Part of a small language model's weights: 13 layers.
Each number is 128 + 24 x the weight over its row's rms, rounded and kept within 0 to 255. Layers, rows and columns count from 0. Numbers have three digits each. The size before them is the row's rms in percent of the matrix's.

# up: layer 3 MLP up, 1280x320, rms 0.103, rows 1119-1165, columns 192-255
# down: layer 3 MLP down (transposed), 1280x320, rms 0.0883, rows 1119-1164, columns 192-255
up1119 089:161104085145163161096100105090105081108098122148109115148078124076101141154164094123116164124106118108119120133092124128108146139144136124140131147106121128118113121178138154154144110105100075
down1119 090:146101132130115140161115161128106119117067116128140107143169180113147086111103137138106112120113131104145119135127139135118169132114164147130099120176129120124138095099139115132120156135122155
up1120 101:139160159111091115158177124119111109113094129082146095177150132137101137139112141107151144147135106098114103157122103134150162135134147136114153113107102148144143118097128129135091114122107112
down1120 093:131139128101123188100102159141195077116169140120122137097130146157105130092137087155074164091143160178125131146130130148124126107110097146132144132123141112167122131181100115150133135102091109
up1121 094:138142123101136177126153141130134166163119080158171158136150084137131113115132132149108134133162093105151092113136166133143136108165083083145102095143158150144097132143112150147150143148115177
down1121 094:106169133145090090086070097094120084140100166141156118177129176133152128129129145127151106128124142140143122136104143108120173136108136133110117117113160134095121133179109107152122132114063131
up1122 106:138146120144138109114183107182138126160121137141150123125133130114144151121155137192100148098083158107098100131112116103127131128128149112136127114165140105108136161122173073154132120114139134
down1122 103:168117113139118182121123136109129135109116147118119163135107165164111127136136111080146165117148119113127069138166144156117088149115116130109115125124096174142170130101122139105151093126142099
up1123 115:092113144152083130128115207131128096111109104146154152103111107113164093155124147150100107143112132144157165137157157116130097097165114160106119140150158132135093114158083140118153126113118131
down1123 103:128125125133114087103137112120118147100057141133121141162100155135179114074151081110139150126126141117127166118177110116130137106175153114133119111130105082151135098152128055145108138120134120
up1124 114:111128165089112087128136158138108155119083097117142125131117146124116136116210113191130125078071157147120119127123099120142130087135167102116083128132090115152136114130125120154081121115118126
down1124 097:137132139135136124137118104117132099125155165123114117151153103110142106153088151099095196096120117131090138123120119131184113150113055119145125097135151098103135137118154141113129126174098135
up1125 092:132124106099121175149112143091095133153113170106183164126115141139132154135125081092097141093121133183100135115187123142131157085099173114159134094123108140118139157100108125090169105139155069
down1125 092:141184126087137111104138109134154130143102136128131128133163110139122140120096128141127155094111152100134140175132134129123195102111144140146120153149109148144146143093094117156140120142121165
up1126 079:105124142158128144152121148139104141139091105102141128142160099070105143116091112130099174139074097143113136122134130150110141103177135170175091134092165101123119136126128115126133175135148163
down1126 091:146137115105131126169123168153160142150105110142126162092083126092165119140105124117116091102131101169151120144136109103145114102116122128126117154113140118125150125132079188129105126138123099
up1127 091:136130088132161123157088160123105103099124116118141144117104138105098108140118112103178133125140089165135118094140111133118136130140159104145127127124150155105177119163105114152121138115126149
down1127 093:108180152169141142134121101144120144132093135111115136119142159107119152134150189135144128125199137141140170144097138105113127117128110092113119123148129156162140172132111126132152154156137133
up1128 084:139099110107131144159128112157128125116112106132124131130142153122119117168146115153178179135145128101137116077137110118099103133132094117140129117129129158134105138151164134111133115141133114
down1128 090:071129136162122103119137099112122097148127130152125147137164119146125140102154140126103127141134160140139130125101152102166120134160124125159143090130121105109128104095124162095103141138124098
up1129 106:170124132105101106133164128106124128136129145118175131132121153076139134134179123135143092092131095130106055121110120130167112175139120082125129133175088095137088144123145128135130130144122114
down1129 098:073156079123153157138172128121161130132135133151164148086131169120132089141109096121104094166145162146138105164165166136094127142110111123115136176127078142162164084107170171133124171097116163
up1130 098:105117135170142130159113144128159143144152148105135112129084097146108133126125084151069120133136148151128154144137180165133132138139120163127132140160123149124146181181036141090163116086143104
down1130 102:161124139098161134100157117117101129138096130161117112142162156198109181125097148121105157118097109102110107183103092115139133117127141118100115127127160116106104115135125126085143118171165129
up1131 090:128122126086084137144097164132135140110140152169150135123119146081153119114150133123125142123122100126126116085134146114127146174129112128145108153169168112105127153130133101106136096145108127
down1131 097:145121141145138129101105137115142123121154161124134138103128127149115105144185107167129130142082140117126110098157088162127134132137130104110073109135080154120145125152142153147133135155141073
up1132 085:146130127142152174135141161156091112109122147139096105109123128080146113187134147108128148167155123100131119126129114146152143150132107143126124154108115100113161135130148096116147127136085082
down1132 099:098118150136148141141142178126129162164139133100133136109166150118133121126154154152086134123090148121139073181109167104141097146131132141159163145174140142159112139151185100132143127118129164
up1133 106:133137124144153126176135161146109103113119104145123085110144142108141143111135095154086101090133163191133134097145154070112143136092159146124128163150143161146121131146119117150151101111150136
down1133 114:118136127129132066090131113136138170111131068114127110158115097124136115142172151098128130189129139154106165087124143154104125131151154134091134115160113126087130151104152147131153095115137097
up1134 094:141143119115121124097157116143151127137130150119116131077127111088118123083121122128122129140154133123130116126133159121115107099089102122120182121113160104141135172108087100107155157076146119
down1134 100:168104159133118136118141135114142156130139122187155117119122108108115142072137137169103114130137111128131112145132122110146119103144158096109140151107150118127117165090130125116119170080096128
up1135 087:117139126103090127148105131140147140134182122159115116136147104171124140138116088129128087126137162145123144134149165148110112155126147173109134149115122128112132085149108141088128110112121120
down1135 084:128123134142144101110164129088135118108162154120121088146108151118114101117153131179138142103146135123119136155085120122127161105149137106102107093156117118099111146129178137167188107120124166
up1136 100:143127156135148110108106131148147111115097120142152132115147179136108159124147165105123113121120127126168101148110097137133145166089141181099097113157107141135139126159129174178119104128133146
down1136 102:113115103131097103117137116143096114067150092095174114104106125107143134139124076133119138124105140127144165105124127101087140136150107065114137150118112165144149124139152080115161113134106157
up1137 094:099143151148110122123165122121181083144111158131092152137129151085110139107108159164099136130122149137121138151046128185168158148109134114140110154141107090127112152097146146095131134093151135
down1137 095:133110119109149106097137160132104119128084144097130137120116088141143151140160127096138136121141134111127160095156113087188136105145115159113114142112167175130164125155158149127122145159049117
up1138 093:087155133092147115135114124149152160123101121185130129147128141158069109125117108055143130139100143164135111093121136102119126078124138096114111122114114135138131113148182157112131127132127169
down1138 095:168104130132121118135087121101124117184177138130101091152139144129124147106151137191134096139094107138082112169100103130141146126087127138124110151148155154156124094112126094146144140076126113
up1139 100:096131144098106123132085127092143160162131115100129120121125133130125119110142123143131144155159115115136152115180114153146141138125089096089107119101116095123089106130163151127087145117112137
down1139 098:119099118154167151134145119113092141131117128139139121135097055111137140095132106095153106126143098114168137145131117108098102117122160138123146108148142156081139113152093142124131132100128133
up1140 118:105124147120082138147122129127178146117085112105148134149139080115078156109148138138119112117155183104111121108113152142165169123110132129123134155128100127119102135102128178101111123140111143
down1140 098:132089114180118141147154153114124141125107131148139120099088119120164121130085104131144100150091108152108127124077102115136119164110127158132167140113124157175140090123142125110106119121113156
up1141 103:099130138128117117153173144083108083116151152144137129121174099106139123158121134126154110115095147155134133113136137086134139132082097171120149122116134155141150117112180132152116083153139118
down1141 113:126131162143125166105101135157168137149139098098156114137142120113124116128146124117148102157117107143118179097147166126091154114172135147142135104123090091128161153130179143036123144102125105
up1142 115:153088118133137127145087147115092116125110119133119167173116159143110132162146160126145128133107067120137106083154137105101145138121108102133127125107131146112138090127140130114139127172100086
down1142 112:105152107191145082094127138092094130128098126134111117129139157108149170115149105140119151133174133096078108097131114128118106089158167101143137137086097156145125119125133142128159146134101123
up1143 095:121130102134114178127155127148139125162142122093092157127101130127124105120148154139113072157084094113123129138104093131128137119150136111071118131156121143130104127173124139124105109158146154
down1143 095:132173136098129132097141115117147159116092059106144106142153144119146156145109135145147134126151139134094134122111128118136072145102136131131155150136095101124146072098133130096111139129172156
up1144 096:113121155121128132107089104162148143131146122141122200160133115137109148109120106105124107124092139153106125112101115120102069115136160143152128135067152092151132107129098171088171177133125125
down1144 094:154120120142109133163154121144146134172111165093169095109103121103158156130107134150129138126107132134123148134115115130120146140103135168149096149115137133141139125147121109194165133108168148
up1145 114:117168119131069121129103146134187116146138164095150143157160145112107088083128118113131140123138109186128120147121103117152096119106132120098138133144121121119131119149114152136176138135130141
down1145 107:128139107148124144148128144119144115148071156133143131129134180164156127163115077118102166145138176157129139109117132145126110126095124126113111141109182101116127136159144142098179121114078105
up1146 079:111139142176154111167125098168198140112104095135121153094137105111126133163142126145118134127152116190110122092169149124116170083118142110139122120086132138117128115106128092097110113141129109
down1146 094:094111123118124072124098102102144097100125119107141119097121124149089113117140155147117084141152106107156126084114118097108102151133116121182110140118144111123122109117145120119093109137120120
up1147 094:100147189149099123112140195103146131114123133109155141129121127099145130122144135148145171127119139132143173101141114146148123133165144116143148148115166121131101167120123148118127126174080142
down1147 105:115093125145151142132135127149136110136131111112148185158178141106145141121144109116109123112121145124100142124140104166138125184111149169133135112098115138118122148148127161164156114149074098
up1148 091:129100118127089093122112088134126102167126095114147107122143132133118111107139134130111179078150113145096126082131075144086123115127125115158134170146131106097130095162178116167113125172126163
down1148 090:132134111173133177090114149161122091130125157123157105140131123101099133153136079142134147166092111133121112138108189131135154091148155104157081104123154150133117175091113092084157083100135111
up1149 101:095125158130150118158100162152157117095155115125107114135100133125131112119127121117141150155100115130110103127133136145132099153134136095126138171147130132150105153175172188106121108127084122
down1149 091:092155076154133093181147140090122124126092118107182141135143130100123151138108101138149134072138175165091134176123146137126152117164150122115142113107102112112123160109148104131125123110143129
up1150 097:202140147122106115152150104119164138173120187121109087103166127136134137163091102126125122088140113150125157128100160140131111130118149121109131142129139139113143126124156102074165144092152115
down1150 095:095134161142158147098160106146138165109128076158135098152147120128115158139080142169111099150142136119114168169104183115087106141162138134161112173124134119123176126135175139123103179096154152
up1151 102:062121108145101107159133137140155119119106141120066130158104152091133159104130163109127130133147097084109154153132103114078127124126200141127115135116128133131105147120158136149159080152109118
down1151 101:135108167135130116146102113145134116161140127161126165138152119137114180100092136187155112111112106160090136125095114150158118122116092077148103124073181083110139140085088077128165145150136084
up1152 105:191103110135089125112132124141111097120121118096118126119138135151107147142160174120126110142165111099143150099143146108178149143113129140113115136141138116157136093160067096119149106086067149
down1152 112:118164085137163121111118175142160153108097131133141080096109109171180102119107173111117085142117130169138115151099149100099151137142148151113126145116117137137146128076120133135190146144119126
up1153 096:117117112106134114140137137155122141155113113109135131130103115114078111131147122143141160146133131129107114109176113140141162157137139123114128106161093122161127132124147116130146124119147114
down1153 092:095117122118136134117085147144152171135145156136159115112162132139096140129110118107090152125104120149122123121123117151127156152103129130120116123112150122102147124107102117128154196123140128
up1154 124:129145133136114130128187128105096108122099148136152067117137153117098168128145131167149144161132132101125132153126111114088114091140133101128118131137137132106135128128133133130121102124146161
down1154 110:108094131100143138146106157138166127159131120089115138099144107149147139125105136137137153135114123124183129119145097083117126106138142138123100117073125180141128126103121099148139158154148118
up1155 109:129150124140090167151124120091130099110125131142111109140148121097170092130126086141154121142105115117127145142110129126130163069088152101099116123130154141169134096087135112114149136114109122
down1155 105:089168117130137091102125093123108129118135113128139088143142170106140109152133171176150173115077139098096164160106185114072153084112144124116165135138126132144142125071120121108196089119136080
up1156 102:107123123116171123130091137094140126070095164118128109181188130122157079161132134162155155128157098084164101154134107165130155135132101166114150134103122134087134101125150170098115123102150142
down1156 094:104112109107150100135100114116180106113140092165100116124167111108152133098122133161126077172143166149136125095145131180111105107125130167098132183118091131140105109137179112106107118088148172
up1157 093:135117128153152071114153121129096089090124104139131106143098120083145165108096143091113123129136119125154144116169147145124118155136107142134155137083137118104071118121087105155181114143103155
down1157 095:165136193132141136113118134075167139122106113103152111100147135106171125128122078123125148118141118113136144150108133103075091094087121120149091142112110094161173139110146142095122142120142127
up1158 086:142141125121106131171126129184131118124143146152150148137138132117134128126121175148115116117125094094147085178133082139082113123145139130118122167160155170161107102090125136129143118122141137
down1158 098:160103143122189133122130118104116132098099167105167176089142131110126145121140138160140098109156126102149151111130111095129129133154145112122156099127195139124095106133105156127148139137153136
up1159 095:128123125094135078107134131092125141156129123155097133094096191117057090107181114149144125117144133127130116098126116095151085150122134117156101117137099120121172118146110144145156127119129148
down1159 108:162136124119170126125131111126160080106134169123133136116112119096121091143160118164088105147116137147117099074140100131143118181129115153073121128094133131136118127111090187111126114148135122
up1160 100:103084124150104126169134107111173142172136136120121140156101115065143101107117086143152128109162102129121167137126136167130154135122116151133113097167116143136102112155134088122087112097133154
down1160 102:152159075112152135144108134128137142111112129091116131093130156115195126128137222166123129149176144131133131151086140110120144119137117119150132144095131160123134117087083127131105089109139132
up1161 101:147124142116122121138133123109168139131133125110143147109140144103133085170124127195121105139097069106133109095128118088115141124155112126136163097145132126111122122152127117142133089156138151
down1161 087:152122112132115139122133146080124096130109150139136070121127172139139122156120127095104125091092120150064119119132120130143106144081119190107084104149115117129103109146129120123130128209154090
up1162 096:095118108101154108146127134121149133132116092126176147116114123142178131137132162089181116113116193099150143136108108153107154130090123131118129130105126075135118114098083171138119109156125144
down1162 097:102119187132098156136124158127110125149144176105069166142144113105164122146136130131104145128141113140102125080113162108129120098130119159141125112127133179168128134152176104164134110121131127
up1163 094:134126124142148161138184124164093120117113096124125167152130143119124169118132145106105119098135092118068091147165143117103125072106104092156136126104132120131106126156182121187131133110153136
down1163 098:081135140081073140152143162101145118147136163124151123106125147145112176130100132148109136143117124092113113128112158132100118148144117124120135163123097125112137141089131108100152179097143162
up1164 093:117134092107116100100138115110134098105133132170166133125149126100137182133112111146111148154188160127155191147082102148123134121143127093130169123131158138088162127117117125158139104104105177
down1164 103:126119161164094113149128104139139094135130124138155115122114149137120137160164100157099063171101139123111117120153157135094172103119121104112117111087147121135078124174140152163134133101139170
up1165 095:130093129096095112142102150118136126134107135125134125110118104104096179151134113138093138096135175083115063132179148120086128104107194124128127116128108129130094139145086144173166119167145103